Weights of a small GPT-style language model, trained from scratch on English Wikipedia: MLP 512 squared ReLU, rotary positions.
Each number is 50 + 15 x the weight over its row's rms, rounded and kept within 0 to 99. Layers, rows and columns count from 0. The size before them is the row's rms in percent of the matrix's.

# layer 6 MLP down (transposed), 512x128, rms 0.188, rows 372-399, columns 0-127
091:39 41 37 39 51 63 69 41 38 31 68 63 46 70 47 69 48 44 27 55 43 58 48 22 52 35 53 39 59 37 45 56 69 47 40 62 38 49 50 46 38 41 28 42 54 60 52 69 53 39 43 27 33 68 56 65 59 23 50 51 50 41 30 93 49 31 52 42 30 37 53 41 46 57 58 57 80 53 34 60 52 85 66 34 24 58 53 60 56 66 53 56 55 59 56 68 40 54 71 62 63 50 52 56 64 45 48 62 44 85 60 72 54 68 49 50 99 52 32 55 18 32 73 47 34 56 51 81
101:37 65 56 58 49 26 20 50 42 66 69 84 61 36 43 50 47 63 60 24 35 65 50 48 32 65 31 55 62 75 59 36 68 38 50 81 76 53 27 28 39 49 44 55 48 62 45 60 56 43 69 52 52 71 56 67 37 46 68 64 33 36 34 50 24 54 64 48 79 27 51 72 53 41 37 75 66 29 66 60 66 48 67 25 62 59 76 81 55 59 56 42 57 32 58 13 55 55 73 43 56 71 39 55 53 56 62 43 53 77 71 42 66 33 51 45 66 66 62 46 49 51 51 62 49 51 35 79
105:37 41 51 62 47 59 39 28 53 75 20 43 38 63 57 49 43 46 48 18 54 52 33 37 24 24 49 54 49 36 55 65 46 65 32 27 58 48 57 51 51 46 46 58 73 51 42 54 68 58 70 69 35 56 53 57 69 30 54 47 60 54 81 79 50 45 62 27 43 47 71 63 19 64 45 57 52 66 62 58 41 66 44 68 35 43 81 67 71 57 44 55 61 56 57 61 63 57 51 99 39 70 69 82 63 60 42 54 45 49 66 51 47 69 52 82 24 65 56 45 51 42 46 49 44 95 67 40
023:71 70 39 51 47 14 53 39 42 63 51 45 80 57 42 50 85 72 39 40 42 52 30 55 37 57 71 55 32 48 40 44 49 45 57 39 50 41 42 65 69 36 56 59 84 71 69 41 40 60 50 51 54 32 58 28 48 25 52 40 47 60 36 58 32 33 66 62 44 42 55 64 37 53 42 54 53 59 69 17 35 50 63 67 64 63 48 44 45 09 41 55 73 39 53 58 59 32 68 57 55 55 23 47 31 44 41 54 32 64 59 69 41 72 56 72 56 92 67 50 38 80 50 48 76 59 14 41
110:59 63 26 69 50 21 48 63 66 56 48 66 42 43 47 56 52 44 20 49 53 47 32 50 54 49 31 49 37 53 70 71 48 56 27 78 44 42 38 47 45 70 19 51 40 56 62 61 47 26 72 67 53 50 61 69 64 47 79 58 58 28 45 57 69 23 61 21 21 66 33 40 46 47 37 48 37 54 54 34 46 41 77 43 49 50 76 45 49 50 18 40 22 30 58 68 58 46 28 41 42 60 59 59 33 66 34 27 62 65 66 52 45 32 36 34 42 70 63 47 59 13 75 72 57 25 40 38
102:61 64 60 53 21 65 75 52 69 35 63 33 49 60 33 37 42 50 24 53 69 45 29 67 33 65 65 65 17 56 57 59 48 81 44 41 43 54 65 52 38 45 50 65 40 51 65 51 53 21 49 28 72 31 37 52 37 49 63 60 51 41 35 61 24 67 35 52 23 34 49 30 40 62 54 55 39 48 60 36 54 29 57 18 48 42 44 28 64 32 55 54 80 77 60 45 27 60 58 33 60 45 60 80 58 31 69 63 26 59 54 76 43 63 66 72 28 32 52 56 42 56 39 34 54 33 45 78
094:48 45 42 49 42 45 16 39 64 14 57 71 58 33 60 74 71 45 37 43 40 50 51 51 59 53 58 45 41 30 41 44 64 34 58 62 53 72 46 35 49 54 50 44 46 15 68 13 39 60 44 60 53 55 65 27 34 27 31 45 52 54 77 55 23 35 39 37 48 35 49 40 27 48 58 67 43 53 60 31 49 47 52 24 36 12 44 69 53 37 76 62 62 44 57 42 64 69 50 35 81 31 69 53 80 51 52 32 56 44 63 77 78 77 69 41 81 37 57 52 44 40 59 52 51 39 57 42
043:68 68 43 50 56 73 56 44 45 36 64 51 37 57 43 65 25 57 44 69 40 53 54 74 18 31 39 90 34 46 67 61 44 49 20 48 43 21 51 35 89 55 64 47 42 40 68 46 83 45 52 49 52 38 57 53 55 44 39 42 57 53 62 68 58 38 56 74 24 58 47 49 68 58 62 43 55 72 39 48 85 32 33 18 47 46 63 76 57 68 34 53 48 75 76 62 61 76 37 45 47 31 59 52 41 41 58 57 44 67 34 22 56 21 72 46 60 43 52 68 61 74 58 50 60 47 57 66
091:29 38 42 61 38 67 29 68 67 60 53 28 75 47 41 54 52 64 53 50 60 59 54 35 31 28 54 57 55 50 50 71 73 51 26 61 42 53 66 73 38 64 56 54 26 46 67 13 34 63 51 48 58 59 82 52 64 37 50 44 39 68 53 64 37 58 63 28 48 46 60 32 51 48 55 64 42 53 77 74 42 54 73 42 41 63 34 65 47 43 49 76 63 52 59 71 57 55 20 39 49 45 70 21 76 66 80 69 60 64 49 78 62 34 51 62 74 61 37 78 60 43 74 72 52 81 48 49
099:43 48 59 53 61 65 53 54 55 53 64 58 67 40 25 63 74 76 52 49 73 59 27 29 41 22 48 60 41 35 61 35 53 56 28 66 57 39 37 10 37 81 59 30 89 47 67 63 17 36 53 67 59 50 64 62 60 56 40 60 72 58 57 61 65 62 72 72 24 63 55 74 37 63 67 39 65 46 40 72 41 74 75 69 70 54 69 74 50 52 47 55 55 54 38 50 58 63 24 51 35 43 33 45 16 40 65 54 53 53 76 35 58 29 61 43 41 52 49 61 50 63 39 52 38 59 55 34
110:27 40 63 39 33 20 49 41 56 31 41 68 33 46 11 83 62 58 69 37 39 58 66 66 16 32 68 45 42 21 38 76 63 58 21 59 52 45 79 31 45 40 53 58 66 46 50 52 65 41 38 57 37 52 45 29 46 47 76 41 43 53 49 59 36 34 52 42 33 62 33 26 85 41 40 53 47 23 68 29 68 70 37 29 45 55 74 51 46 39 16 27 60 56 58 39 48 37 40 34 31 40 53 52 44 45 54 51 23 38 77 65 59 42 64 38 51 47 54 36 57 49 60 42 56 54 32 55
093:50 41 48 70 63 79 72 19 41 32 46 61 36 56 34 39 28 49 38 60 44 54 28 69 27 42 48 75 74 74 42 54 83 25 43 62 45 34 56 68 34 48 38 60 44 41 52 32 42 32 53 45 16 47 29 61 62 44 32 63 52 51 49 52 73 33 70 58 36 39 39 36 45 41 46 67 75 24 59 63 31 60 29 43 70 72 75 31 49 48 46 57 66 41 53 41 42 46 62 57 44 68 33 60 44 41 70 47 68 28 52 52 14 24 66 43 43 24 52 47 48 64 54 60 82 51 45 34
100:41 39 50 45 18 24 48 65 21 50 56 61 46 63 52 55 68 42 61 44 52 56 69 59 54 57 64 57 12 60 49 53 89 46 43 50 49 68 36 43 41 62 64 60 71 47 35 46 18 59 30 35 58 41 42 32 37 59 56 28 59 38 28 43 46 84 64 22 72 71 74 60 41 78 58 58 51 37 45 53 32 47 43 75 46 60 60 46 49 60 38 61 65 17 71 56 58 65 70 76 45 65 42 54 52 47 39 60 43 41 31 49 72 47 30 73 22 82 57 40 36 65 68 40 51 31 49 52
108:58 26 36 91 42 45 37 38 46 34 66 40 59 59 53 41 73 42 42 35 72 55 36 19 11 29 50 55 67 58 49 33 44 45 40 55 61 60 25 73 54 65 24 26 53 78 15 30 29 56 30 83 77 57 61 52 46 75 60 54 48 46 64 25 54 44 51 47 42 51 44 32 66 60 72 67 35 46 30 40 62 36 56 54 75 66 48 41 52 60 24 61 28 44 67 72 53 54 51 40 45 31 45 53 51 69 52 66 64 40 45 26 34 49 48 47 65 39 58 51 50 51 60 33 57 56 24 53
096:34 46 66 36 31 53 48 43 46 79 70 37 50 47 51 48 66 58 57 82 26 43 62 30 23 73 65 67 43 66 24 77 45 28 35 53 57 53 60 56 49 37 32 38 45 28 43 56 39 49 56 39 48 50 68 62 58 62 53 52 38 46 36 51 84 55 57 90 58 19 27 34 63 73 33 25 28 33 83 35 65 45 60 38 48 53 63 40 36 44 43 61 45 48 48 45 72 44 57 41 57 46 77 64 49 31 60 30 27 46 46 66 79 40 46 52 89 29 59 52 48 45 44 36 42 37 66 46
055:64 59 63 65 41 60 37 52 58 37 39 43 52 48 61 71 27 55 44 62 47 76 23 26 77 35 63 59 18 37 76 62 59 49 46 57 52 30 44 36 40 53 51 57 37 52 48 13 54 32 38 39 78 36 48 42 39 68 47 61 61 22 33 42 25 23 57 55 89 43 29 32 43 32 37 59 62 45 66 68 42 62 60 35 28 46 57 57 53 19 46 54 38 60 61 38 55 69 67 41 35 55 27 78 54 36 50 69 30 68 71 63 53 37 62 69 58 66 64 69 46 28 50 33 38 67 56 57
101:41 41 57 55 35 68 23 33 80 51 43 34 71 47 51 81 45 60 60 61 68 61 61 50 51 34 67 46 52 49 47 73 52 34 65 50 62 74 31 45 48 43 30 33 59 44 47 19 56 57 51 37 54 62 85 35 64 38 58 41 75 67 48 42 48 38 58 52 41 45 44 86 67 39 62 46 47 36 51 44 63 59 66 50 59 86 32 20 27 41 42 65 44 47 34 60 39 36 62 43 35 31 61 31 60 42 45 80 19 31 93 32 50 30 52 58 57 42 40 84 56 52 54 58 37 42 33 39
100:41 55 34 44 44 71 50 58 62 40 68 08 47 47 64 55 49 54 34 68 49 57 54 68 46 75 24 57 55 62 84 54 36 42 43 49 39 48 61 64 41 59 56 33 53 49 58 56 17 66 60 63 37 49 33 63 43 45 64 59 58 36 73 18 64 54 31 43 50 56 62 64 62 39 56 47 50 45 77 55 45 49 66 83 57 29 27 63 41 69 54 41 41 48 64 62 40 75 65 53 57 57 88 57 67 30 41 54 38 24 39 37 45 83 60 52 54 43 57 79 47 13 74 50 85 31 57 54
104:54 46 36 61 29 52 59 60 57 59 51 62 44 62 57 46 57 65 30 44 80 80 51 36 51 59 25 42 45 78 50 54 43 29 41 69 83 57 52 29 53 23 61 61 57 41 43 50 48 62 29 40 56 34 37 57 34 50 73 58 82 48 30 73 52 57 42 45 35 31 38 79 50 48 36 20 41 44 58 38 39 52 62 42 10 31 59 44 76 43 17 47 56 62 22 61 51 44 47 62 17 57 59 64 57 29 56 38 37 48 47 38 70 58 62 50 45 59 34 74 55 60 64 51 51 10 39 25
099:42 41 73 36 41 40 59 21 46 46 52 38 50 57 67 47 38 68 60 53 42 47 72 68 42 40 56 31 61 56 55 38 46 29 37 43 70 32 68 46 39 64 43 49 57 18 58 60 59 49 45 73 20 26 56 47 31 33 48 31 55 48 52 42 51 58 81 54 42 52 48 66 38 60 53 42 24 39 64 57 38 28 68 39 75 66 21 49 42 43 33 48 68 32 63 22 44 45 69 42 37 65 49 35 13 44 44 72 31 16 14 38 36 40 66 44 57 35 76 59 43 53 44 25 66 84 51 39
117:64 57 73 39 25 51 47 32 56 76 44 50 54 53 56 73 35 19 36 48 35 23 68 58 86 60 46 35 31 69 18 25 65 34 65 49 54 38 39 33 76 44 52 43 49 61 27 51 54 54 41 55 36 45 74 16 38 57 43 53 78 48 73 34 43 46 36 47 45 61 68 47 36 68 44 35 41 47 70 52 39 44 63 56 42 72 63 55 44 65 65 49 49 40 24 44 75 68 63 12 70 26 38 74 27 40 44 53 31 45 40 49 65 55 30 41 56 53 56 63 32 55 40 40 29 64 50 39
106:64 60 57 27 17 53 37 16 29 35 51 30 24 37 60 70 62 51 24 47 58 61 41 34 52 52 61 65 62 51 42 60 54 58 82 51 34 71 60 32 37 33 85 36 71 36 36 59 54 69 50 49 58 57 35 43 63 46 43 31 22 56 47 44 55 55 66 42 48 33 52 19 73 24 50 47 37 29 29 41 77 62 37 41 50 71 20 73 66 57 63 41 72 43 84 60 38 65 44 58 56 57 44 47 54 42 82 44 43 40 68 33 44 82 54 56 67 47 54 41 53 51 47 30 39 45 41 56
095:54 31 82 49 61 48 36 61 57 47 45 58 75 64 71 50 57 47 35 51 53 52 51 47 93 33 40 55 50 43 29 47 49 57 38 38 56 25 38 24 71 55 38 35 32 52 00 49 78 65 60 58 45 53 63 62 31 49 60 71 54 54 54 43 24 67 28 51 50 48 68 58 28 57 57 64 67 62 61 76 34 49 65 72 39 57 40 55 32 51 64 61 32 42 42 42 68 50 64 58 59 65 57 72 61 22 58 51 36 30 68 10 59 36 36 52 51 41 73 48 43 83 41 33 36 65 47 58
094:36 37 56 28 82 64 57 60 52 92 46 34 62 46 34 57 60 57 41 41 47 56 60 29 73 60 47 52 36 43 66 50 45 84 49 46 27 69 53 77 21 27 54 51 53 76 51 34 46 59 77 24 64 59 50 68 53 36 67 61 31 42 44 62 52 30 57 38 60 23 38 68 69 56 68 63 30 84 69 60 69 59 33 38 53 41 42 60 41 33 32 26 55 46 26 48 51 53 59 31 50 60 72 66 68 67 59 53 54 55 46 53 39 67 73 34 64 39 40 32 29 70 35 61 46 41 37 67
105:61 48 45 67 48 64 58 63 40 88 45 48 39 49 32 66 52 32 44 37 67 55 26 63 41 46 35 20 47 63 30 70 40 50 24 62 56 58 58 27 77 27 77 44 68 24 65 44 35 59 47 62 61 53 27 48 48 63 44 66 41 47 58 87 57 59 67 40 52 46 66 29 58 51 53 51 40 55 64 58 93 32 48 31 37 52 78 43 72 57 66 48 58 39 60 57 53 49 56 53 61 37 38 63 37 55 62 69 35 44 42 22 55 64 56 69 61 24 55 54 53 29 56 50 41 67 91 79
104:32 46 39 25 61 57 38 38 45 31 40 61 55 35 37 63 62 37 52 54 40 65 42 10 71 44 50 68 39 71 47 31 42 28 40 43 51 31 39 57 32 63 48 58 54 39 55 38 34 70 47 49 53 67 76 55 80 28 45 62 49 63 07 43 68 56 35 63 72 53 40 44 77 66 47 46 20 36 44 52 55 30 80 44 40 53 50 60 59 67 61 33 69 43 14 48 40 46 35 68 64 52 40 26 54 74 52 60 64 57 60 11 34 43 74 45 33 59 66 45 46 44 29 51 61 49 45 76
116:73 36 73 37 57 45 29 72 59 56 34 29 72 37 50 53 45 47 29 50 21 65 37 47 37 67 45 66 46 40 65 74 75 65 48 45 41 34 74 53 46 82 48 65 33 25 65 81 63 62 48 94 48 47 75 66 44 56 42 41 53 46 80 31 69 50 47 67 57 39 36 42 41 27 45 40 59 28 49 19 39 59 42 25 46 71 55 61 53 47 46 61 62 54 78 31 40 42 31 60 30 47 49 49 44 51 51 30 18 75 61 36 45 64 34 46 48 36 72 40 43 52 68 51 37 40 46 49
107:66 54 45 40 53 31 42 38 53 73 47 81 41 62 57 47 39 45 39 39 28 43 33 63 42 60 62 48 57 32 52 62 54 53 45 43 22 57 48 45 69 25 57 53 71 50 38 33 59 56 33 71 63 51 54 25 63 56 35 51 63 28 71 57 25 28 64 41 61 28 41 66 38 46 57 68 40 27 50 68 52 44 47 51 74 31 56 78 59 39 83 54 46 60 45 58 53 45 86 44 44 78 59 43 67 43 61 40 26 36 39 29 51 41 72 59 61 31 84 61 13 30 44 29 17 35 49 66
# layer 6 MLP up, 512x128, rms 0.19, rows 373-399, columns 0-127
100:36 22 52 48 47 47 66 71 63 51 67 34 40 78 45 40 44 60 62 50 61 48 41 70 52 50 49 42 32 40 51 60 42 27 71 74 75 40 41 74 55 64 56 74 48 32 18 38 48 74 46 62 59 59 64 33 63 61 54 51 23 38 62 18 26 34 50 36 40 48 50 61 44 42 74 27 80 39 55 55 48 55 68 46 44 99 62 71 58 58 59 58 36 57 72 52 33 63 66 35 52 46 58 46 43 56 37 40 62 19 62 32 84 57 48 52 45 31 57 60 51 59 29 78 40 41 39 69
095:65 71 33 38 46 70 31 22 55 26 52 29 52 57 34 35 47 78 67 72 61 55 47 64 56 47 38 34 68 68 64 31 64 54 75 56 31 47 56 45 37 69 32 58 62 52 70 42 51 61 26 31 68 40 45 62 50 56 44 52 23 29 59 33 58 67 40 36 44 60 41 68 38 50 62 52 22 37 40 47 57 40 51 38 59 64 42 47 37 52 65 76 66 32 71 53 62 41 57 85 52 27 44 45 60 71 73 76 74 61 28 51 35 87 30 47 55 56 53 13 61 44 67 71 45 56 40 56
027:50 58 60 42 43 62 53 63 51 55 49 41 40 18 39 32 36 41 63 49 66 58 69 51 55 45 37 32 82 56 55 56 46 56 69 83 64 72 50 55 38 62 48 54 19 24 27 53 77 49 62 52 32 53 49 35 80 44 51 62 66 62 78 44 51 47 16 51 48 44 47 53 52 44 67 60 56 53 26 53 48 35 52 35 46 53 40 50 53 63 59 42 22 50 78 42 59 74 48 29 42 44 91 62 60 62 65 42 76 37 56 58 29 37 22 08 44 27 42 29 47 45 54 63 43 45 79 25
109:30 61 65 44 47 27 48 56 60 67 67 68 64 70 60 42 34 48 31 35 56 43 50 59 22 66 27 29 56 57 31 54 68 20 42 52 49 43 38 80 61 12 56 53 48 25 35 60 65 65 50 68 46 54 52 60 49 31 61 47 33 52 56 31 39 47 30 49 70 79 55 61 67 85 29 39 69 33 36 53 44 73 44 30 31 55 32 65 33 60 34 74 22 27 68 37 52 49 74 44 40 69 45 41 67 46 52 40 50 26 65 46 38 35 51 48 30 46 26 47 70 63 58 43 60 31 70 50
105:41 34 55 35 53 48 58 45 46 68 46 42 38 46 77 62 59 38 61 50 75 66 53 51 63 59 78 29 42 56 22 59 29 51 42 55 48 55 44 73 43 32 73 61 66 46 46 58 63 49 72 26 79 19 63 24 54 89 63 22 50 44 60 52 39 47 59 61 57 47 79 37 84 73 48 55 22 30 39 61 35 45 54 59 67 73 35 73 78 60 57 62 49 48 73 68 51 50 70 29 82 59 36 53 34 50 47 54 36 47 68 65 36 65 30 66 27 53 57 50 40 53 65 67 64 48 54 49
092:40 51 63 67 62 36 72 68 82 37 70 51 34 39 39 54 35 47 51 42 52 57 51 65 68 61 41 45 98 63 30 53 38 37 72 56 50 48 57 78 64 81 56 39 24 63 53 23 27 70 41 57 47 58 55 51 35 55 28 52 77 63 46 58 63 39 45 46 33 35 41 38 48 42 51 43 61 44 72 72 04 39 68 28 39 41 41 39 55 32 54 45 38 57 61 62 36 58 55 37 29 34 61 37 48 53 51 36 59 32 61 38 88 45 48 71 29 50 28 51 75 55 29 59 38 29 48 43
054:76 37 61 43 66 65 47 57 64 70 43 41 35 37 37 28 59 56 60 55 32 45 66 61 64 38 59 52 52 52 39 30 48 60 49 80 69 42 19 48 74 54 46 57 18 44 32 72 62 77 40 73 66 48 43 18 62 79 55 47 46 37 86 65 52 54 29 29 55 52 47 75 52 46 64 60 69 45 54 57 58 72 49 59 63 39 40 39 48 75 45 38 62 35 53 58 49 60 31 54 67 37 91 64 75 68 29 32 73 53 54 45 28 78 62 35 58 58 58 25 40 50 54 64 58 64 45 32
088:62 40 54 50 48 48 65 41 73 71 59 44 58 31 64 65 49 50 50 45 50 61 25 44 71 54 38 73 61 51 45 44 32 46 78 55 47 58 50 49 56 60 42 76 52 35 35 41 64 53 18 46 59 41 83 35 43 83 69 56 69 65 47 58 30 61 39 55 22 47 61 37 45 62 68 47 75 75 54 63 78 39 65 40 63 58 32 45 40 53 62 37 40 51 48 48 35 24 31 63 59 41 44 30 86 21 21 43 53 82 32 20 56 51 63 43 70 42 43 44 42 48 73 52 47 78 83 47
101:41 27 46 45 35 39 53 56 65 60 18 58 62 39 53 55 43 39 58 39 60 34 22 51 48 28 83 52 51 62 47 13 59 48 63 50 69 33 67 26 63 62 44 27 63 54 29 36 54 39 59 51 43 32 81 67 64 42 74 48 62 58 49 38 62 51 47 55 26 61 41 55 46 46 33 51 40 53 41 57 38 39 40 46 71 60 86 51 37 44 70 40 38 40 51 48 29 40 57 33 56 67 61 29 55 38 77 58 64 87 73 48 40 29 34 57 67 73 64 57 54 83 47 74 55 56 37 91
108:66 35 51 38 44 41 30 50 48 60 36 35 65 27 26 59 54 41 79 40 41 72 53 53 73 79 37 62 60 74 55 36 36 68 80 62 17 26 54 60 78 18 48 29 38 41 47 32 53 74 41 54 61 35 43 52 83 24 49 60 41 45 61 63 69 56 58 66 56 42 30 63 43 51 45 83 50 54 51 53 59 36 52 57 63 36 47 57 66 72 76 55 59 26 67 27 66 70 52 60 47 46 53 72 64 52 45 32 49 63 41 35 44 78 49 74 37 64 39 36 45 32 57 61 72 61 46 58
095:60 38 47 43 68 42 46 48 57 35 76 56 64 29 32 50 44 51 54 61 59 41 38 44 55 50 45 40 33 70 49 50 28 67 70 64 44 60 69 37 37 39 22 46 42 76 27 48 51 48 49 38 48 51 35 67 50 69 69 56 72 40 59 55 35 26 96 38 27 44 47 38 57 29 51 11 58 61 46 27 45 74 28 59 64 40 57 44 48 68 57 46 46 99 60 78 53 76 43 68 56 45 65 38 56 35 16 54 42 45 55 33 60 29 51 60 74 39 48 44 69 23 39 37 62 64 64 41
095:52 47 68 57 45 44 47 42 51 52 14 46 26 48 76 51 57 42 41 34 61 63 44 71 42 64 33 79 61 52 60 40 59 32 57 71 86 56 84 61 72 64 55 44 47 52 66 45 52 69 30 68 47 64 76 51 68 30 51 52 41 50 48 42 16 25 40 53 08 36 62 40 69 53 57 42 51 56 53 39 52 43 48 18 53 43 62 50 49 56 59 44 41 56 37 39 69 48 56 24 59 56 77 47 58 48 71 42 55 77 62 63 34 80 57 46 53 15 29 35 57 29 40 77 51 25 62 58
109:14 16 47 74 49 51 48 51 60 50 40 39 73 58 50 19 65 59 41 48 39 62 63 61 72 64 53 50 58 41 52 73 42 51 55 58 74 24 79 65 47 49 36 43 68 16 51 31 51 55 66 68 36 36 28 55 50 23 40 40 59 39 58 67 55 62 65 39 63 21 63 78 47 41 14 76 50 22 64 40 92 44 54 54 59 38 65 39 48 49 30 46 40 69 40 54 64 58 39 51 51 31 28 43 49 50 50 51 57 56 66 60 67 50 46 53 35 73 48 42 62 46 45 68 70 25 27 56
095:64 76 46 46 80 82 47 65 77 42 48 75 50 45 57 34 21 38 52 32 59 21 50 52 61 30 66 60 41 17 43 37 60 37 64 66 37 47 22 48 44 40 38 36 45 49 53 49 64 61 40 35 32 56 34 77 47 61 40 57 40 51 50 51 66 73 57 24 60 65 63 25 45 28 80 67 26 48 47 64 63 44 16 48 57 36 64 39 57 29 53 45 84 53 37 50 50 39 40 52 49 44 37 26 21 31 55 52 27 50 45 51 34 55 54 68 36 67 40 56 54 54 41 60 18 55 62 23
037:49 56 48 73 65 49 47 48 82 59 38 78 36 34 66 36 55 46 60 60 37 57 46 35 57 34 78 48 83 46 75 42 44 67 68 47 53 58 76 57 51 66 27 47 78 33 18 55 54 56 52 33 29 39 62 58 64 70 37 56 66 77 63 64 26 52 61 16 47 42 58 57 58 50 42 47 70 46 45 53 53 74 56 42 44 30 35 24 35 91 34 37 64 45 70 46 74 73 57 21 39 34 58 53 60 54 38 69 73 48 36 45 30 45 45 53 62 49 69 41 50 56 51 59 30 42 64 24
097:68 37 50 58 51 47 92 47 31 69 16 31 23 23 44 57 11 42 29 26 66 45 27 43 55 62 21 43 47 61 30 42 40 22 55 56 76 43 40 41 50 73 29 54 29 39 52 23 29 57 56 41 68 55 77 34 57 76 58 39 32 70 68 33 58 52 49 40 40 53 58 45 37 49 44 30 40 37 59 61 52 48 76 77 55 59 47 76 46 32 44 32 63 60 68 56 39 42 29 54 47 31 42 51 57 66 50 44 41 48 25 41 32 58 57 46 71 46 44 67 68 49 50 59 53 63 56 50
102:50 60 44 73 39 56 53 39 36 89 51 40 26 64 52 42 45 42 31 42 42 46 26 35 34 52 67 41 52 34 33 59 53 59 62 50 49 51 56 52 43 55 55 43 62 51 53 61 69 62 78 29 48 34 59 39 64 42 33 43 37 74 55 29 68 58 49 44 71 46 46 28 50 64 22 48 00 39 65 31 36 37 75 50 80 66 66 35 28 53 79 54 34 42 47 35 15 66 46 65 73 63 65 42 54 40 31 44 35 76 67 39 48 66 30 53 65 56 39 47 52 79 39 66 36 45 51 64
112:43 71 73 71 45 31 41 55 39 32 56 58 40 41 55 52 60 29 72 40 70 61 60 29 35 43 50 64 51 52 33 43 38 55 51 42 45 21 68 54 65 63 47 83 31 33 29 56 54 71 70 64 52 40 61 49 61 49 56 66 71 28 54 47 53 63 44 62 55 23 45 22 86 37 33 64 57 73 58 50 19 77 70 38 52 54 74 13 52 77 42 59 51 34 66 14 50 58 50 45 41 38 55 55 39 50 40 58 20 46 39 55 46 36 30 44 50 32 21 41 58 71 39 73 46 49 51 61
093:49 48 59 41 43 55 29 65 65 53 51 59 60 26 43 34 30 27 78 57 55 27 23 35 53 62 71 35 16 58 31 66 47 56 65 69 23 55 59 51 77 46 17 56 37 62 60 67 55 58 33 55 55 41 49 68 56 53 43 66 33 62 58 27 54 84 42 28 63 52 70 35 40 53 43 60 39 53 58 57 59 42 55 63 65 59 57 39 37 48 55 52 58 43 40 60 62 34 33 85 65 50 69 29 57 63 73 54 54 50 42 59 30 70 31 27 59 39 65 49 52 30 13 90 61 34 70 48
113:43 30 82 42 58 52 55 32 57 33 62 59 61 66 54 33 20 33 55 44 31 37 58 57 45 57 24 70 68 41 41 50 59 51 45 38 92 78 51 50 42 28 64 54 43 51 63 24 81 60 60 34 51 82 63 30 51 54 35 22 37 46 44 29 56 19 42 52 47 29 49 63 63 38 35 46 52 53 47 69 12 60 54 55 66 31 41 57 57 67 42 60 65 46 61 58 35 43 42 55 44 56 25 59 43 75 42 52 58 60 42 45 47 66 46 02 32 48 39 35 63 20 36 39 48 43 63 44
097:49 39 59 64 55 28 32 45 73 52 42 57 57 32 66 45 39 51 58 31 20 61 60 47 73 43 63 63 83 45 46 88 38 48 37 53 60 51 31 57 54 59 55 67 23 40 34 54 76 29 45 63 24 56 53 62 19 45 31 48 60 61 74 53 38 49 40 45 55 42 53 26 42 38 17 71 75 54 49 62 62 27 35 55 72 23 51 46 31 47 47 44 38 60 38 40 31 48 59 33 89 72 53 50 68 45 23 44 46 48 61 44 51 36 54 43 18 33 61 39 47 40 39 23 56 25 66 38
101:56 69 58 44 41 53 55 49 57 56 34 30 16 72 29 70 44 63 54 46 38 59 15 54 52 71 49 59 53 53 37 26 45 37 44 42 65 40 50 17 50 58 32 81 69 42 39 27 47 32 48 54 55 65 26 67 73 55 34 52 23 36 61 48 50 61 26 30 55 73 54 62 40 58 60 45 59 31 55 68 27 40 74 33 68 40 31 45 56 52 44 58 53 51 55 68 53 45 42 68 52 28 58 35 27 70 59 46 79 56 36 50 58 96 37 42 63 24 62 83 76 41 62 51 57 52 51 39
099:39 60 49 76 55 21 51 55 49 48 21 50 69 34 49 32 70 46 57 28 50 44 20 49 63 78 39 36 63 74 48 39 60 53 52 57 29 49 40 59 72 38 24 27 42 62 55 38 46 51 44 85 35 60 70 65 37 64 22 74 71 64 71 55 39 61 42 38 65 52 47 25 34 67 66 56 52 60 39 50 27 63 46 50 47 31 61 43 47 30 52 33 80 22 46 29 50 31 56 45 38 48 56 52 45 43 35 38 21 47 34 44 29 55 65 26 34 52 58 46 78 71 40 50 53 44 70 79
111:76 62 65 30 37 69 44 33 44 44 70 36 77 50 37 34 59 71 52 47 32 31 19 23 39 62 52 80 64 50 76 59 28 31 71 20 44 53 50 25 45 61 34 46 26 57 38 56 60 51 62 61 33 48 56 49 59 50 49 52 42 67 44 47 66 45 42 66 52 37 46 63 58 71 36 28 58 46 47 21 42 51 85 44 40 50 35 47 45 46 69 49 55 59 63 75 49 29 75 76 49 49 21 82 18 51 39 54 65 41 38 63 57 59 39 18 43 48 54 50 46 37 65 53 32 38 21 43
100:60 49 44 68 33 45 65 58 40 42 49 44 52 72 56 46 43 43 48 42 37 37 40 44 47 34 66 72 51 57 23 23 60 76 41 69 69 49 42 69 79 31 75 52 63 50 43 47 76 54 58 57 50 60 37 23 25 39 65 51 30 45 70 57 62 24 72 27 57 41 50 67 38 48 72 61 63 51 73 33 41 59 35 24 54 30 32 32 51 46 26 50 89 70 55 61 52 27 28 19 61 44 43 47 48 68 39 37 51 30 30 67 46 46 34 78 49 50 08 65 41 55 59 54 44 49 59 60
117:30 50 62 47 63 45 49 61 14 56 61 35 34 41 24 36 24 55 51 36 55 44 43 36 43 27 45 76 51 79 45 30 46 56 73 36 73 53 73 63 79 41 47 52 47 62 36 63 36 60 21 55 48 78 28 62 66 38 42 52 57 50 54 60 36 65 52 69 39 45 37 46 29 75 78 37 81 44 69 18 27 37 48 26 59 26 20 72 42 56 40 29 47 55 40 56 64 25 54 54 64 40 39 48 70 64 64 48 71 69 58 69 51 44 37 63 63 36 42 50 37 38 34 42 58 35 49 47
104:52 42 51 45 47 53 47 54 28 48 46 65 31 34 51 47 65 69 60 52 22 69 29 20 76 65 18 70 50 43 41 78 26 58 50 49 62 55 45 61 54 55 66 53 39 48 44 60 55 58 24 64 73 33 46 45 67 50 39 63 59 52 55 63 30 58 54 91 22 34 44 51 49 54 31 30 60 38 42 36 26 48 48 30 68 65 37 43 34 71 71 61 39 49 54 50 49 55 54 57 67 49 40 26 49 51 22 31 76 50 85 22 62 56 38 27 54 62 57 57 67 15 38 56 34 17 56 58